Part of a small language model's weights: width 320.
Each number is 128 + 24 x the weight over its row's rms, rounded and kept within 0 to 255. Layers, rows and columns count from 0. Numbers have three digits each. The size before them is the row's rms in percent of the matrix's.

# layer 12 MLP gate, 1728x320, rms 0.181, rows 1522-1633, columns 120-159
092:127139125102180133160122098136123129138128151137142110117118150106111118158146121147127093129127148087128123103155172115
101:107178122163122139155120146119113103134144137152136116162108106167124129143093143123104141190167124116121133110085157128
097:142098100116149147105109127134159131129060128138114148129077123139096126136155133131109138140133113120145132121095077116
098:127101131133131097134145110169134149103134126107162150155140146128132183153144131118131143103143142100142187115096111134
103:148166128151152103115169114165153090120160155142112153115130112136124135119137161161117120141126094159096170129139158122
100:089133110146137152098163110160120149140104129136145145144125102133109171137129135106087093123131136137128145102131126164
107:154103126100121133149168136147118098127097132117120136103109133117161168135124132124118144135125138117132118107129168100
097:132094123092110072074130154138083065118148127125115128139144086153149095127145125123067152100135110138160111143133122144
101:121120109114091147148133170093124130148136106119156087147125147129165129065162113171115143088121115101119090132123133211
097:139113180110092120128116187155118173121119124138088132086137160160114144133100132134157108144147109157128146147101169105
098:109115126158141132157121146142098136163142121197103100139105144132112138161138175143170105119113150145121142094180094153
100:119111120137064149114120092051115117148113123093092114123146145127125109123165162112141138113124102109100157157121145093
107:101108156123108148060130150149117135151145117129130154093104098112110125133151138119155149163113123116126141133130164127
097:135134122105135140112121157142153123148098100144127184121201125121168107106120118139146118162115134142095116133168143129
101:114140146150126107117127155152143178175126130140111168091106102103138126139122152114129139136135090126109136147104121146
109:150134136121107058093162138117134146111110159139124127123137111088136126129144123114140127122139101136098137152170100106
098:089165148160143121112129140092123105123128104134112088133170135138170127108131133146072101123147132120126163155172111123
101:097157125141102148105090101124074085122131143132128160115145158137092132110100143167129135117122110097123178143088173128
102:117102086146166137127145152116201110142123117120078140152118143102143139092130127142087161145146150119135136091120127111
091:141117140151122097128113164137145110158099153145173133120132145140153113144114131121108150153137153124151126126159126133
095:090149119110195150148129136092139132119141143155120093099148178098133116137119160171119119124119135122086173121133189136
088:130124148143136078168120069118143143127121100087133118133154139112129123119154109175128137148120127122127121205132152137
100:122135162117063141108141135166085144106140123145117100143134137118164158106137132137102166142145101111115129156106107144
101:123096113117161131156123159132167127168108129132148176120116132136150123159122147126117125149158117139071106101171102109
105:111167161105125121097080116129133078124103107123104082163168103126150133114125155139179154131123130096123150134147146099
099:143134095076145155134130154133127161138121114154115139105145123159148162188138111168152104121134132170112133145154115157
099:142115125128118144146168092094109077101204167131134094134136112101107126098133114158132109147128138122140106141119135141
100:126096121154141097129101133157170151150152140112140118111170140115199158151109128112114164077124134120121108147126185157
104:145140099107167136173133151129101103105135110109111158114118117125130135131149138108177102105115067113116103102098143113
097:088121156129144187110136089128122085109112094084142139164168119125110134085134154132071110128148114136127134162117094160
093:193135116106139152135112091112149141109136089111124103135133156110150098136148117157111090131097141144127090108111116159
099:124125138125131136088103106100130121121128137089113153123096111130118150136108128134157165143111107089122110138101134114
089:107104116149096131113129152156116155149142114130124161117128130131149080148140168145111129097145102114132132109114123125
106:127158124105079135124076133127110131149096144114135133137111100131168124189112101164148135127142132144139182084126122119
090:116141102089166123142141112167111105137080136134154116077159136123128143144134135124141134135120092118112127103102117135
098:072121108125143127155167118124132110098113114116148154141120180145103127141095133136163137094127154113109123099126120098
095:098100131110135142077146099136148129155110127130116131123162133146054143129088058154138129138137120103153132106122088154
098:128156104091122120147110083149107128144156149109082119127129149077105139145135101100132115096171130175101085108161064163
098:155132102166148125105147136094112139155122090121104144118093177113137109104086140110109117167113162113143110158131142112
100:099127109145135130102134117159104121135122170149161119124135147136116117136150147113115129139163142141138107121098094156
101:155114140116135141137122138113148114137115103160128126098084115102121139122153118102128146137163158111098126149132134125
110:122165129101113131081146116136135103109113146117100148160115106107151090125139104106174123128093110142111152128152097099
105:117141105113132132161091088137104129065102131115154121113154164155146124120115135073112128129146134126128191140105120150
096:114116144108127128093123172154170118124119123080127128115112131153128130134118084115144162115132124130128160093137116106
098:125175165137130129112172149105144159111161136113149139138082127132116135125120174136114107119130150129116160125115159154
104:151145108160136092144168111130185106145100130139173161151139092119131168141099151138080112103152093132072120135160130155
097:121134144168141106129165125117091101162149117132142117144122136116170156149059153112140065114091159136132106151122112134
102:132149139134097104134213143121117108108112140107164096090162105091145131139106134089122095169089137086145136137105132128
103:151113116157133153116100162143133137067127095122105077115097149137127156150149144138127152164119109094105147112141132119
103:100140139119133133149096130153097125141112139149140127153126150092150145135139147130129121178119130143139041179138123167
098:147097147170140140153119074160158140116154119096141157133141123146134065142080131145126104149112105154118137090142136161
105:126101128135166140126109150138148125132162124128085106096081148095150107131104147095121105154122162131129139139166081162
097:142129124101095111137140098151104112132149162149086159106133110136133119079085156101117148106131188099101154127129123170
103:158098099076118154126106160114115148123112130159095077137144165117127154145116163132112115159103146146111129101126104088
101:102107163159116148130129157070157147091148118105164148070139163157123104152151138097143130162104144106110145083114131132
099:090163067110167146135137114135108101156131136115123109108114115137136122169134139128160149065125126128127159127101174147
100:114175110131131132123107140120147145092153145168094119145133122094114104162120130093152093110109138125078103110095120169
091:112087120119125097128151105124114182105165109116118107135115172113112129146157158128163110134115134118129140126119113138
101:116091128117115124132113078142124111090118132122126121127123156115145105126173100157153118111130098080149147152127170126
100:150133121123160121168114143129109102129101105134148138141087130169131133132096123163088109109197118104131119132119149068
102:155117130155149146126131076146174165154133125120141106125145156157154138136079130143172132125113120131151154162120170157
099:151184131120155071109177113120124142106093129121115152130102123139110153114147133110098082087146103130085133148160119136
091:115122129132133128174134119140155158175141169093164164132142115160121081161140097163130175163138093124126132146161123133
100:136096140146098158127154092099109109137148155147152189111152086121143092096158134149101082138142100102133083133138157148
102:119154127150123133185088117116135119138131150130124161113117135121188132115110127146111163156129164106136135140155154137
105:122124114098123100172157144092111079083115129138127144105085127089141085157135119147178096092136127131116177126113111127
101:132097121156113163135137180172137113108155114125157149123130086165110107163182113154137122135151155091148113168150148096
092:177135093144127122108129100158125130138131176137100119149097112145139059150117107113100105122181120096104123132157147142
097:129121140133132090107122113090150132165154117110129137125172110097148090152110131089136098120163147153122110174118125132
096:106109077092174148158107138132150113108113135114171115117108090130126132087144134105119147151107141125132166121095163088
092:159135131133129135081108121149139109109179123152083148158138110160091140161134177146091106118145144043149167138088141126
103:141120123104163117134116146104135183091114111098135098091129096120127161135126158135135138093123102105098112101110107139
101:139136115143137121127115134172154150139130123105110142154115159115111114119112126137121132083143138129139116111147117154
105:131114089129139072147159125144118137124122098117160112114137130095117144137168126121124108107124099100077110128142116153
100:127134128171153143131111107090120129150097131137097157157166134120157113108134111128147120107156116127094147168126122115
106:104121133134120110140114128132134103142142118134070125084104134103121092121124130122071132094127155083125161164115110111
094:112175141122125143102147107118095150113112122151152141104095128108139134147132143151117142133123110101096184111073081123
104:119076106103136150151136117121115082079116148095104107101121137135121130117160169150122083145113118126113147086073126149
103:093108151121138110104180138132088121120156125094151179158164141105152120135122110161107131121120096109139146123128100121
098:208087123150124140138143102087130111051114095113161116087094123154145151106118118143143110121123096136126152157153144138
102:137083119137122159108158121107132104117166145098150128102173086158096120135107140107096139147139162139122114160153116126
094:138117124130124130136142087144104139153107093125091114155151058134137132132144116147146087103088096087134122159099132116
098:105145109149128107151133148126079097149111170111147161120155132132104116135137094125100106128143144122103159098140101108
099:120116167092092137188156150147124124144152109095102108113102136095149163127143135090153114127129138104133120134168191140
100:158095150133142121140086094121145100104093115139120141184145124166122137114145102110131158148113156143108122170181104159
119:112080108123090127087154142101111135158124139115136141104142127088165157152140124075131151106087162116107147155121144126
099:154153207126088131130096115129089097120172143145167137135158170118096143124064108150154122136095106119148138140148105146
103:149127076163131144157121125124131130149141110119111103131099144129195088131153119163139155140153125142115079108122112120
102:131124091044097146119162120130102125106132105104121133108065153119099088129106154103150141167117191135132115112140114103
095:102157100091161103105109141121099166152130176130140135169122145179122131086178087137086104121112105124143177149172110137
100:110080118126153114108091162147129140135145118165118101126147176071179099153106124123085105156128147145126108165121120154
100:122124118131147121106150099139141141098139135115107167126160096127122141112112145064143121145101128160133168096090102121
102:085172170094070112098131108109166085086151137123162165125154138131149114168130120145090123112082160086121144105094131089
099:115158133148128107106113146087174115118112176106120080129176105162152111178105136092119132107075099103097142083121147153
100:097142097110162108191118136144142112122133120143135147106123145124157082140137115119146166139173136125131096133134130109
103:129135131116143149164127112152127143122130092115077151130105127108157122173169133151101133163156114108113125150124117111
096:158135182124111129160097126097137119135120135115120124136137136128072112132101106168142149158123134132100107116147155122
100:158121087136125140165108153160180126166138104131129113156108114103159156123095145140139153195110128130162139093144160154
100:157139103155140125153131123125100150124130156102103104137134109103079143131160109134167150112106112134132101164142165136
096:088151147160117150145165123154144109146086092152087142124163123122171147123146102136129122128135131096118135177164119120
102:162104131124082163148176106153092116196158137155115149122109123129129122103130080126120133131120102102102150116106108120
097:100122134128130161048123110132118126115099136088140109154124149107130148097164075138102165115111107176122076102115094111
099:098106098151132101157129134129140153161078115109118143127146086127124140171081127098066176130141111142121142121154142104
105:111135097130143069146126132112127179089138142152124115135106135113139115096122133158140117150127141129125127118172132139
100:119127072126127118136141154162154165102135160123120133149098180132116130124131101124148137132162102117138134131166110177
102:138121117152144172085110127109151081134128141097136122127156103121112117097100092130080142117104127115098095163153123156
100:125117115136144155076172134113140082143109126101110116119121099154134087136119149089119137138155118122110147141152115133
102:135087137107107124100128144128148076113191090150144122106101125125136133134098145115132142098075134115122102157147117133
095:136120098144082124115151110082154118148106090119124109126076099149119116119129164144125058101077128100121120085127139115
098:132124121107109120119131144143146168158147165167131136142121175100148155119147132119147119154152147152148124153157115134
098:109129130141130108150099165127116165108143195100181088092131087107132106071162071103084153102088113120114122149142114116
101:107162093165104127174104110120144148112095124165138138127137135110140140080107173123162150106153155076093179124149158115
# layer 12 MLP up, 1728x320, rms 0.188, rows 1522-1632, columns 120-159
097:149130122101153144144128124112115112147131097125084148122155133123129150132124044089175113104119115141125115141099127174
103:144124108139148114108120123092147077125148127132119150130137124135133147143143174143106157140124119101111132128131134133
103:138107140132144136139157125111144142189123140114133151147130113139139153131140126137129134105097129142118162115101142096
100:153122125100097107108156100127165153148158127119120108134158144110136151118110085110139087136123127146114116086112122079
101:095097144169135103135197130117095139136118128167134123148079111100137153126167161124122100129140095104114103111149125144
099:094116125143115138113113142134136159138100165110139127100120158168147194093131140146128115098104127121111145133126137077
104:134145119121131094128148114142135093130101054138082147120102071120152138153157172075095128139124128140084124151141071128
096:160155139130134161118087119112076090122119124155121142108131090157161176182140155090153143129149136141126117155097119105
105:124165132100116134119170071114115215144137140165150144130121126188150116143165197132138149146137107118139121147130163092
100:116130165094125107112147083082120108125141130116079088085165119137143111165158146159133106119144153181109148154165152105
097:099115131107152062110135144174150151145119152126120113142128148119104155095151108129128133155134074149112124119176144136
097:115154132136108120118120100140166150107084121115118115111132113109131173161106112089133134111085122117116059133138140085
109:143144090160140128181134114145191154139083121113142141171149136098125106127152140122112127128088153108155161160141103111
102:147172173140149124143158126110111123147186108142142130144090105149127081136142112124111153104138116129151175107107103101
102:130123139137111151096097111138126104176150064141102111092099153143137137187099127121140130180136149121071142115120076130
100:135141153128140178106134133103080104084101139130139117082126112140170121112113102111102151105126155139176124157126124103
101:128129096119122124125140150138121095127120103129121152085146108175127139117126100137132118112118130100084139132171156132
104:109121106160154111073137092120107141056119135151149118127120167155095156136141094144168134141100146167149145147095160125
103:156122146106114107118129163146106178137131096129150137134137146153158141151130062157082120157139130136143140096146154113
094:159123135130140144138121203106115122118160105142158118153111126146108130118087107062178101118121119102138125136143161138
097:171158095068161141157102105131118124154101089137119122102131115127123140142111109145108146085112166125128111125081119141
090:107163112139203120131110146137138143105167125125170133116145142137112157131139191123114119137128123144130122146110160154
099:206126183158133166145133120114072083119093107115101104119108121144134144127136107115115136153131122105144132130085106147
097:137144109126117105084097125115138148109124114132164146082144104156127137111179131142120108131140148125157148110107109145
106:127125145152156132103161120110141166154158119124101134170146114138131163159189122145091130128106093147139135116115122141
101:155100147102167154152131132139110122116118094084120138142134114158112110120132130101111112141093107141085091108093136144
095:115138121139148126103109135101134192106115153155150135131127129181092166138161180148157131063103140137128139157159130128
094:096109089119148120128105099104156167116127159104165092135123131154134133110131145136102118133138144101140153135125166132
104:139138089104144113092136152138152177136088109129123127136134131124137171148127117128127109118151114132099118115158110140
089:106131093093130114148153147087160143138132162129097116083116139136112148121132115097142100097136135179151102106080108161
097:122135124119151113153095131143164136113144132119142169156086112098101093113108090106172123156158126146116121161087103116
096:167128102120106136090164096143151089106156135128171170129117117141159160182122145125143144123087151115130151135106145152
090:099144115146148081117111136134153103150095118114136126122126113137079133165119101113124125141091151149134138138130112161
102:111136119118145134159118148131141092096103116122100160115121150122140121108146166123206130146146109150153131137137154146
097:135071148150135167179092132112135101143075145159097153144132147130158144119127186133117162114123129130146139086109159130
096:132140109135106071181096153154116172118140128130153134115131144145158106105157124121101107129153139127161131140117080123
098:094146127105133141139076135160172145130126142101111120168114116155126153094140101141101100090127140141106122135114152115
101:149173111124124134104141141135168157102138135108184145153150135155115137153101144145112164155162107127136147092180147125
095:140097130135147109122147102096119152139087165101094120155091132098125146116122129117126153144147141134120134156121093146
099:123107138152130143135159107099162102150153121118155099171118094152124130121156133112156111106135121087103111132153109093
105:107158145151141104101153176136135163097121133091124133119151104097109161176121168086161124119087114132108087105139126084
107:130114161126112076079123079103128093083142076111085109131138103091143107109142149118089136127142149154099129177119153113
098:149118132117097113150108144115169142133164134139130122134151132097129143100142098127124123133153134123151162128118137128
094:150144157103131128118144118154144125156117138143136141173120114118079099154139119112146134138134092122120135144093142139
091:085133105096119123143118129117105153138137136165120158133119168119132155113064065145117148122184136153127122140160118145
099:103122142150149141128095135137139113174141124096156181124080160110147075135102120113122162085125137096128145130181088101
099:148152153146142071120081154146141099145131142114131139136131122149088148104168115159169120116144158169082122120147128117
101:151122114165123109187102106130158147160135164080117141153174093111103085136136120136118151116108148160134192118141104107
105:143119102143113136109144126155080101120134141089173133098107127115137159117160087155155146127084107087126116166126119132
098:135089121175162116159127143123089147122143123106160118096108143098142139117112103125099125139157137109120156122110136121
095:135122120153117140090094165148092121101166113135135139154128109155162120070114126134171173117138140157138140107140090136
096:114131132123113086102163104133178120116116125165146100163130094082122124185137164131118155083101130115119180162157124170
094:124115164122103139127082108119142084067136151158120123123145116106139117150073137107126138129165173128099132158127121148
101:134087191077128084118135096137124105137137108153106142121147124150117121120136142147110150115149132153139088124146156158
094:130118062147144105110176162112111115142118123170144169124131149119086105159144130176152196116133135126098142113123120178
100:110103108139081121152099185122080147131125130126131125113120128144139139146107089146178116147136127139110120109153062149
101:122141117088114165119113141101114151120130120124120128161128141156099144143086141140144126154145109148109156107145110096
103:100100115079117115121139110120147139104135142101144124141120153121149133150106136136124114098055110128146136116143147119
094:145115123104098155118130084119112130136159125144146098144098153138127133162131178135185078109132103118122113093111148131
097:132158104153107073150154134139123122135092147112084143078171132138135133116119079116112153084139118109148120113149183123
102:141128135140131116134141083140136118174100104127114129155174129115105136124144098140090154146149088085104128142141118149
098:118114153130087151099134119145140154117138100146150121116078187118121133082161128077149081112145140111158140122160118100
091:151171111140100098112114171137125103132126105096108101132140120153157134133127151073108115137120107147099141130114105146
095:156127121155145097164093177135129126161117092131135121154115170147147146104174146114172092155113147111110155128087131125
098:121118114152082154080102144142086155128128096129137082091104149151074117118117131155151097114095123120118120154150120138
105:091128147100167130153129156139108136144133122160134069102119138088133143128178130132144117159169148160150102144131132109
105:142134124123130164136138123097143149198141137162137143106122131136081150093199152119116150107157095113107109085160143138
091:090095161140107112129127143128128118150133147101121155114114096098137123116093144148173108108154127134085185130158130095
101:148162125143070069152106093119148143167085148141086120084097153112124144135189105182138126109119086127107174127137121144
097:138116079120106126162090106103169056149113135074130117085133111135140143119100128134120130132161118144085108115116107088
103:132100139128148134098080146111143098149185122152100135132126104107093140126137116113107122077092103035133152137143147125
098:138123115147151108173121116144111109129139145094119093124142121098131092135160133147114122119094108134140099152112096092
101:141125127127113112134136127129160103137123108120162107105105179170125165158123122106127142137126148135119145152138080084
102:123182127120096141136160107124127160124138117109117113118104128104140107118092111113097109164147115113107105096151129141
102:126114103164157086103125117154120129116129121106137127144142110175105141066157126150071109118128144128144128077121154126
109:137152157110126107164172101132141124138119096169103140117106140082171118115083094133127130140106119139139142113147107140
092:115124114148127127114152168158117124117140160109058125106092165142127104171169135168157113148113118122159125156163136122
100:133138154108126187128142131118124135148155179112123135108105120141130129125106114159121130130140129122103177114153161113
102:115155156109100118147139089117151111136159101107117130163112065109143130131119117125125111163108118117133166119138112111
099:154157128144145174127157097116084093109151145170114128147135116131084113169102147161130130122098132130177155136163099147
101:188109061124111102129108113132094154115155101151143080136105086091121127131099132106111114156119136136134130149152155118
096:150155107127137140105121116123126102121151143143092131135144116125125117159138117092116112124145131185131134132169184114
097:127161095143095124147151130071158138131160139125179132108116110101137122165120139142162126149141157103102130161137153161
101:124126160115190130151116113135186111148133120157089163125102137142098124150141168138126128144117146099131113145147139126
102:155164107095114123155148129065127150171149147120140118081104130158098164111147094149132092116173144117117115143072083111
115:114115126144174115183097105116122126104082124139105128155165178168134108095156112140111155187152115104169131116137091115
099:115129119099137138072138132123130087123110094152123126125125107103122147113129150113129161108097119154121099140097118132
093:138136159177183081114108140140171110180096114140106128128097104111109142144170104143143152143084129150147124132152174119
106:093139158092142115130095154178115167152132115121169119124137138147090107139115178090132132136124115090130098119115106124
100:142105140147116145144165126176112136150114100170118179119140133152095197102101094123127145160150132096162161124181154147
099:130167096134073128129136098124138127114126153105122117152086154149118134122146109148135179112147160114146117163171112158
100:105147122108108123121113143126087123149124092163083107112172120126121113130112182110116075082119102089119112117162161123
104:118155071125127131161118126144097096080104151095148117112113118098144161121133131133153144094104084137103139095105094145
098:125131143109108145107123131107148117117126145121119119106109136091141124119111091136155162121130144108126145104121138117
105:119141122151118112126094137152130158160140164122139107131098092104084143155140113127095158149103127152161130104129164120
104:132158116150151195151134125123120155137127112123139112128158137128106116111143126148095149113103108130161150161133078147
096:148150126089165116120106116120137109146150106111123106143147195135117112124138116152126171107158144139099155141135160142
100:113137124114129145080148112140112109113154109084174118110161154199108122133113163143119124115122112148142148166080104141
102:144157166132151096122171142100123133124152136105128125140149161086067116164130126161174100116108137151130102143124099106
096:145106096169115147122122145116157098103112119144112124110106130139165111123136140117122122141145153112134121127128141088
099:125170100129150121160135116112086113122127125088114165185111117161101129150122152119104137079146151133097162116188136166
101:116082166124095123129073148106122113098166147166110091122119137165141098127133175100125120100126121100150164154114128141
101:168128102117124134164097155143168167101085080144118112110155106126103096095139188145147121129124141139177123125124117123
104:147144137153098093110121156125086136068141108138115121157132170114129118101100161084124119152112167119122114166121146122
108:094152151131106092112094151164090164129144090152131105146091166120120134126122120113115121113100175117159122105136088148
101:170170109125095117090115148100104115177112110125121133119150112115161098140132129103130139122145088127118142126132133125
099:116066131146153148129150116129145122080119047134127088105132136117141113124147160150141130134129138117100080119153148087
096:128143147112092160115120152135137168151118185124124116078114130130132106124109137124150089160114151084095115125137116132
096:151118136112154159107145126139141143121126112148127103160184121130120149125169122145118103096145109126159130150104113156
097:139113119097126134137109130110116116151128106147126102084173102088131146130148129133169141105137113134132109122076156097
094:120108144151136190148142181131129148092134199117146115127122090124120143102144120106145112101140175146131122182154168092
# layer 12 MLP down (transposed), 1728x320, rms 0.176, rows 1522-1632, columns 120-159
098:115167098118097133142158151132181157148135121118134100123106113138122117113110148126057115115139123084122099126098130124
104:187129146135146142100109133173103152047117108128113084126152168141073127112128129126127134144114165113089144109123144120
101:124107147109145155137138123173173164111131104109103134172127156172151194107123097158164177099135136098150152136175162097
101:078152114096100103144142112187116116131118174178179110128146098131118090074154076147157127142110115127117089142126087145
098:106142122138126149136136110160109098121177159117131140083129143119126122102132161104135145128162120136114139109126161120
081:098107088153160133124086136119110073145134139129126155117099132141105120158139137137137114084151125110096159108121092052
103:126106114103129143145111130108102112138139124129142152129115142128163151157151128070151131116134143152083162111134146119
098:129146130127142112126140101180078131098148127135111116174149105115156123140121161162106145107135142108140094085181104133
111:164132130099117127135139150130100111162157109140124121137092109129088148105142110119135138129070108112088123139105101133
105:124136074136127089122125131115105160131096121170158130095092094153104091154094167092145150159141132153108093066173149150
099:097165085112107115164058150107145165159146150149128136133133120114103053157088132091132149104126110132121131152163100150
105:124125104119141122088140138139157105177096143133159113146153109140089096128120120155166167151137124095116130141142117133
103:079109131114130114135079184094171131127127139097160125125105115128139120102149119121153129176109116141121100091131147137
093:104111142128106146125105139168159144123120118127119151109155139155111185121114106126126149146154099150154102123098137110
108:117122160110122164113167134071134139109106135122129117124122114153104176155092109136101064116088111107165155150112192145
105:130112071126116104126161129158090090142098128103130120122208147132124127169114083097095147083149109143119135153129146126
100:103157092134145092111079098147101153114122175159143170138151111132112171123138105123093122130163117141104114121097150163
103:143133107114156122134085125130091139111099153088149148120122091181150091121125127113136176110066125166117133164170142139
105:137123112120128120154113114096108132150121163143109156125095139135122087130117111101135136128126131134097154105112156136
096:100127146105165132082107138129115131120143107064090129145141172121119121122133153131103104155090082138150104132124087115
099:151143141127110136116134103083159181101118158168140119139178136156165125158161129148148132150148159082155142143128104155
091:134085124121107133166133146128120176122113113103120129142112098128142149154158119128187166137112147160117142150158159102
099:095152107091141124127136104170156122134156099162124120144134177157176168114147132113139105140098159107149086114166165128
095:116127129115130157160107136139116142163140117161045081166142128147108111130159117127115104109121142165136127168129096139
104:122143136098119138107095149134139105119127096124143126122153105115106145144132110130124106119165123125082094107157129105
102:135152141142122148103121102109150127112107095175084096151122155111126144118128121143126129148125097110092139132118153135
097:153152104078087110109159131168145155181132140154122092124120085108134129113108141094120141126141170101159114090148147107
083:150128116149133177131128104114140127133131112137131136077102167173135140144125142141090110118122112104109102157114113160
103:148096080089110147159121138121106122098129167123131106153118130113108129115174169113112116163159096095122109092127126135
096:148163130145132116152133120095112088133138134106139131123149096145130128123155121122145083127077101154102133108129114095
097:131146119141138090155144102143105115115146129124165118107140128117143134148111107115101143138124157161104120056095136156
101:181160127141148121129142114155114128132127085109151121136115132129165134109116164108146093104153154112128150180117117149
106:120142128150118118163132114120143131135123093072122165112118117162110112141120135132105106131087128138146134140135161154
101:117105063168144114097131108122154140150146120109093151150121150133095169120155159111102119109129159139166102155142151131
097:135169137131099134139080082090049178126092142100088138139116154164129103133116165119141094134162121131126134140149134143
095:067095131097130118109114129136150145122126121138138120124149123151081105154113113140116125169114107123115157108144119106
097:136100164160088146164128128162154131092163101160136111146104100125116108111079135127146131106144178104130130139126125136
099:140126157123153115107125111080121123070160110101128142122096119160102127136128157121122091115162121117160158142178133180
103:131124154106099163079143120108122129152087145087136136155107145097137129128098126139126145128125092097101140098159080138
102:111105113096136144145153119087149171123121128154096123174103105069156137151077093105097084112111148122109147126121131121
108:114143104181133124117162126087091127146124127072137163137144133115119120140090180084084131087109127129102142103163139102
107:145122118086145117127114115095142158096151137150131137088187100121131109139132131115110102111140104131126127116176121129
098:148132068096126092113171142131146151119109120116149146093135122129130153093166092118131082093115159149146116130148109115
095:119153097127149151135164113162163094142119111133118130073119127124126136101138131105117085130088128122112132155130102091
086:158121145099109106085124125130126131133129119097140163132132140139094180092146130146127143157134147127099152106144165124
101:192152096093127099160118149119144093185159135133126112127112133112068132128127099136087141133135100153142147124185149111
102:166108112116160127141129107130156118115156140111110153110086132112114124125136105132114134127128119094105076140122121098
104:125118126164095157146142159189144119090123136103129098159144155129118161130103128188118153104141101119145142109111117138
107:142138123099166100129109113152082140147153115153129096153131139149144160070113171140129184140130142128119120136132093115
101:128103058150141088175138116098115094152175102096120127170111137101136143162094088088100159124138121115099148159112128156
099:111157120123127142131108101163168120111136112141108135105109112131111114136092141130127157181157170179129140133182133106
090:138151105120126157109156132126103121151145107116122121087117180172148129071117122121135097144142159141154080112133143130
096:117137119147114146117144128109114128099086126137115139098142141103114169161119122140112166118122119111145117138119098106
100:150129130109143097136117123135103126115132158113128110104095139098124125079164122137120121090104142145148123145130137167
098:124070140100134115108116108102137144155099153114094107108133168122167129137131118104107166144167159180141120130088113098
101:128135121152123106140122069104144120125076118161110086161090121126094108121114142107128147147128118147115120110155096141
100:103113131120152102120113196136165144092124171143156091073112127120145182083141107142160132122136105150106120140102139112
102:146156123159135145145129185151130109165124142141124154121133115149116104117139111146086121123154128126112121147135118148
098:150130140128108169166127141132127157106137153139108169101129098121150097106107152141143066137106120148130083142162132138
099:118106166152126159143164150112106128124139116176089131171104124138140087098165135119084122126135139111106158097110163143
105:129138146132154130134164136126118131135130158163093106155121131116097101142166098113128116108119142143097135162136147109
102:132108160115143188162098085134141131127123125103131138156158114142157109138162113132160117105151120099133146107142111115
098:140118103126137138141123161122182134113079102132146177119166148159142100154153129140115144116156115147111122157123102150
100:153157137144126129129143139129128097105071127130120101165141131113144116100169162131143126120177102131133159097124118159
109:169129139103110165144123140122124093143118123118124128116066147117169104130085108099135108136087140145094151114140152178
097:170091098108141125156109162143147152121107151117115138108140161096134121098132137125073127137168104132136124097124104132
102:149151107146119133145142092068157199170108105176110135135136174097115124121151177149081145110113169156100102145139137117
097:201146102124141113127181118150130118141140118176127082122141130117119138128136150113120149148097115109130109130156132121
100:157107149126143123158133119155083149111106150086155155163126107151127133103113139113175159125093121125132101156158112119
093:129108145106140112107171117119157170142147198157131145125106170124135129096129147123161118132126145088096106121095126146
092:119165141135121125108167085131121156124084105125133136108129138135102170144120139118088154128105139163125102160092132123
100:146115127094145177176137136117114090107134180148106103136101105119116134134153120140075092116138127162115129120092080150
099:093118133109138099115125163099093151109131123138149144097127121141142117142152124108122115095143111144169140102122154114
101:106102106115114126103165125101194157130128141110111091122106119140104112140112127150092112138086136098136138127111171132
103:128152131114110157138146102159095160101109121103153138101126166117123097143171150140108162094102138132135130138135118135
104:130144071096100098144120109131105123116185107112096123110145130100115160128078120162199173136099111129119121100153155153
095:092148175129145129082157168123138113122125093120138126121131136090099104132184135157129126127121128149149128139100122135
100:159196103114140130123136154128149155129164129127124149141150104130153086159101114098153110108128110119100129084126165107
102:133138145124146085109121091133152106136098132129123122126120142147154143137166088084092126133115115082151163056155112136
091:119093113081152121116129102107135138137116127158162119109105114175136108134135098089131078147107177129114105162117166167
094:139150112142140123132138128106120115136151139148126159125133116140125154110142133157117150119134096098159120110135135127
097:152132155119167074144127136144136112106161131116140122124130172084140117103137138171160131121135130139149115146059069161
100:130131148104106079142145115061121094145136128115134126131142151126119152156117114086087149159154105172121155132134095170
104:156117087145129150127148152137141163109092156177145142140128146131139114127127102158091166140125151128110070108133155141
098:107115147130139120147099146155121120106173150136125133092166152081136125120126113104083153150121106097120087140125016129
100:131125125054070132137130123123111132062088135174114119116076124120107169131127177121122127107102129145115142111134118136
098:113149111106174151119106156136150129128104061149140120129130114137100126158123110137106110156126149145130102117147156103
102:127102154135127142153136146139160145110074084125122145124122180139168180130150116142111139112118139120137138143117096143
108:109147133108132150119118106129128127125124163113144139155184081177094131127116150081101173159164107119121128111109115145
100:153155149068128114116131137116154124121151146100114088179121158125160086098115146144168140122133128107133112118182135175
094:122132151109109112156110166093179134107127119104107112143153148104159108096142132132114171100146085135139167133129156115
104:137115098071140107150122143174144085143117140122141130110133126131145120119163160089129107133137160114125117103123171074
098:106100160123077109161131152127100160133144123139181151158115106100142145094112108147122104146099148140134147150142154123
094:134102110094133129138153123139150150102124136102147133165130117124100118087140099147114112115117137116136136161144151130
103:117146087084121096124101135131109110129139111118186125168153085106125141137103081129150091097166150124104160166158142142
101:136106129085155104122108130129102138099147161105101141155128135111121148131104173104142162159118118161138149091143138078
101:102121155111133106117132161085154116081128141085150104125153131131164127120096119136159121155154081157132121135138113150
103:120117093065116130120139128123108138176138109119148115111129105110097136103146111156120112133116090087110184121154135128
097:115158117078096125123101113155154173170131154163156133166116118158152103104139144178144130110178129142108073128146146171
101:160140127098118109113121157091135110072153122145099142116116094145109112118099177157106123123128109168112127143127125144
099:081129138131103123150103099135107097097133141104134095113102146153131136120152153106133130146108142159108142104099126148
102:139108123132145133127104121129116175124122112136131112147099131061095118121155128121125107125138101103104137146108182113
099:131127119133087109102134132153133128089110147101118161117108108103139116122103160131124104102171116114115154131097152098
103:094149137122117164103132082107135131119135137110123127144137082119120162154142166124144092131157146116125160112109149115
104:098107158149138108116097135115093131131169138156109135139180130109143149132081130129150111146137126103114140148115157121
102:136142114190146139169129169168123152109131158133115137160125117128145088121160147126092145109161125097166128113093111095
096:166128131117100089162101112133119174163136180121149119158108136148094098098154167122155096112097133127125137117138107134
099:135089156099127141136142161141123119102126115131112155148117116130160124133150100146112139125119142142165139123155101118
097:158187100121141136120151117089155115120141136137102098141135105122086155096108122108161156114111160143132128137125114114
104:141101139147095112124104164125136149138093115152087146110067179155160171107150159143145158131131116152136089161096153148
097:065119160139127124142128149168127121095115141125151175139136120155164141092202125131138114099126117116099124147143123100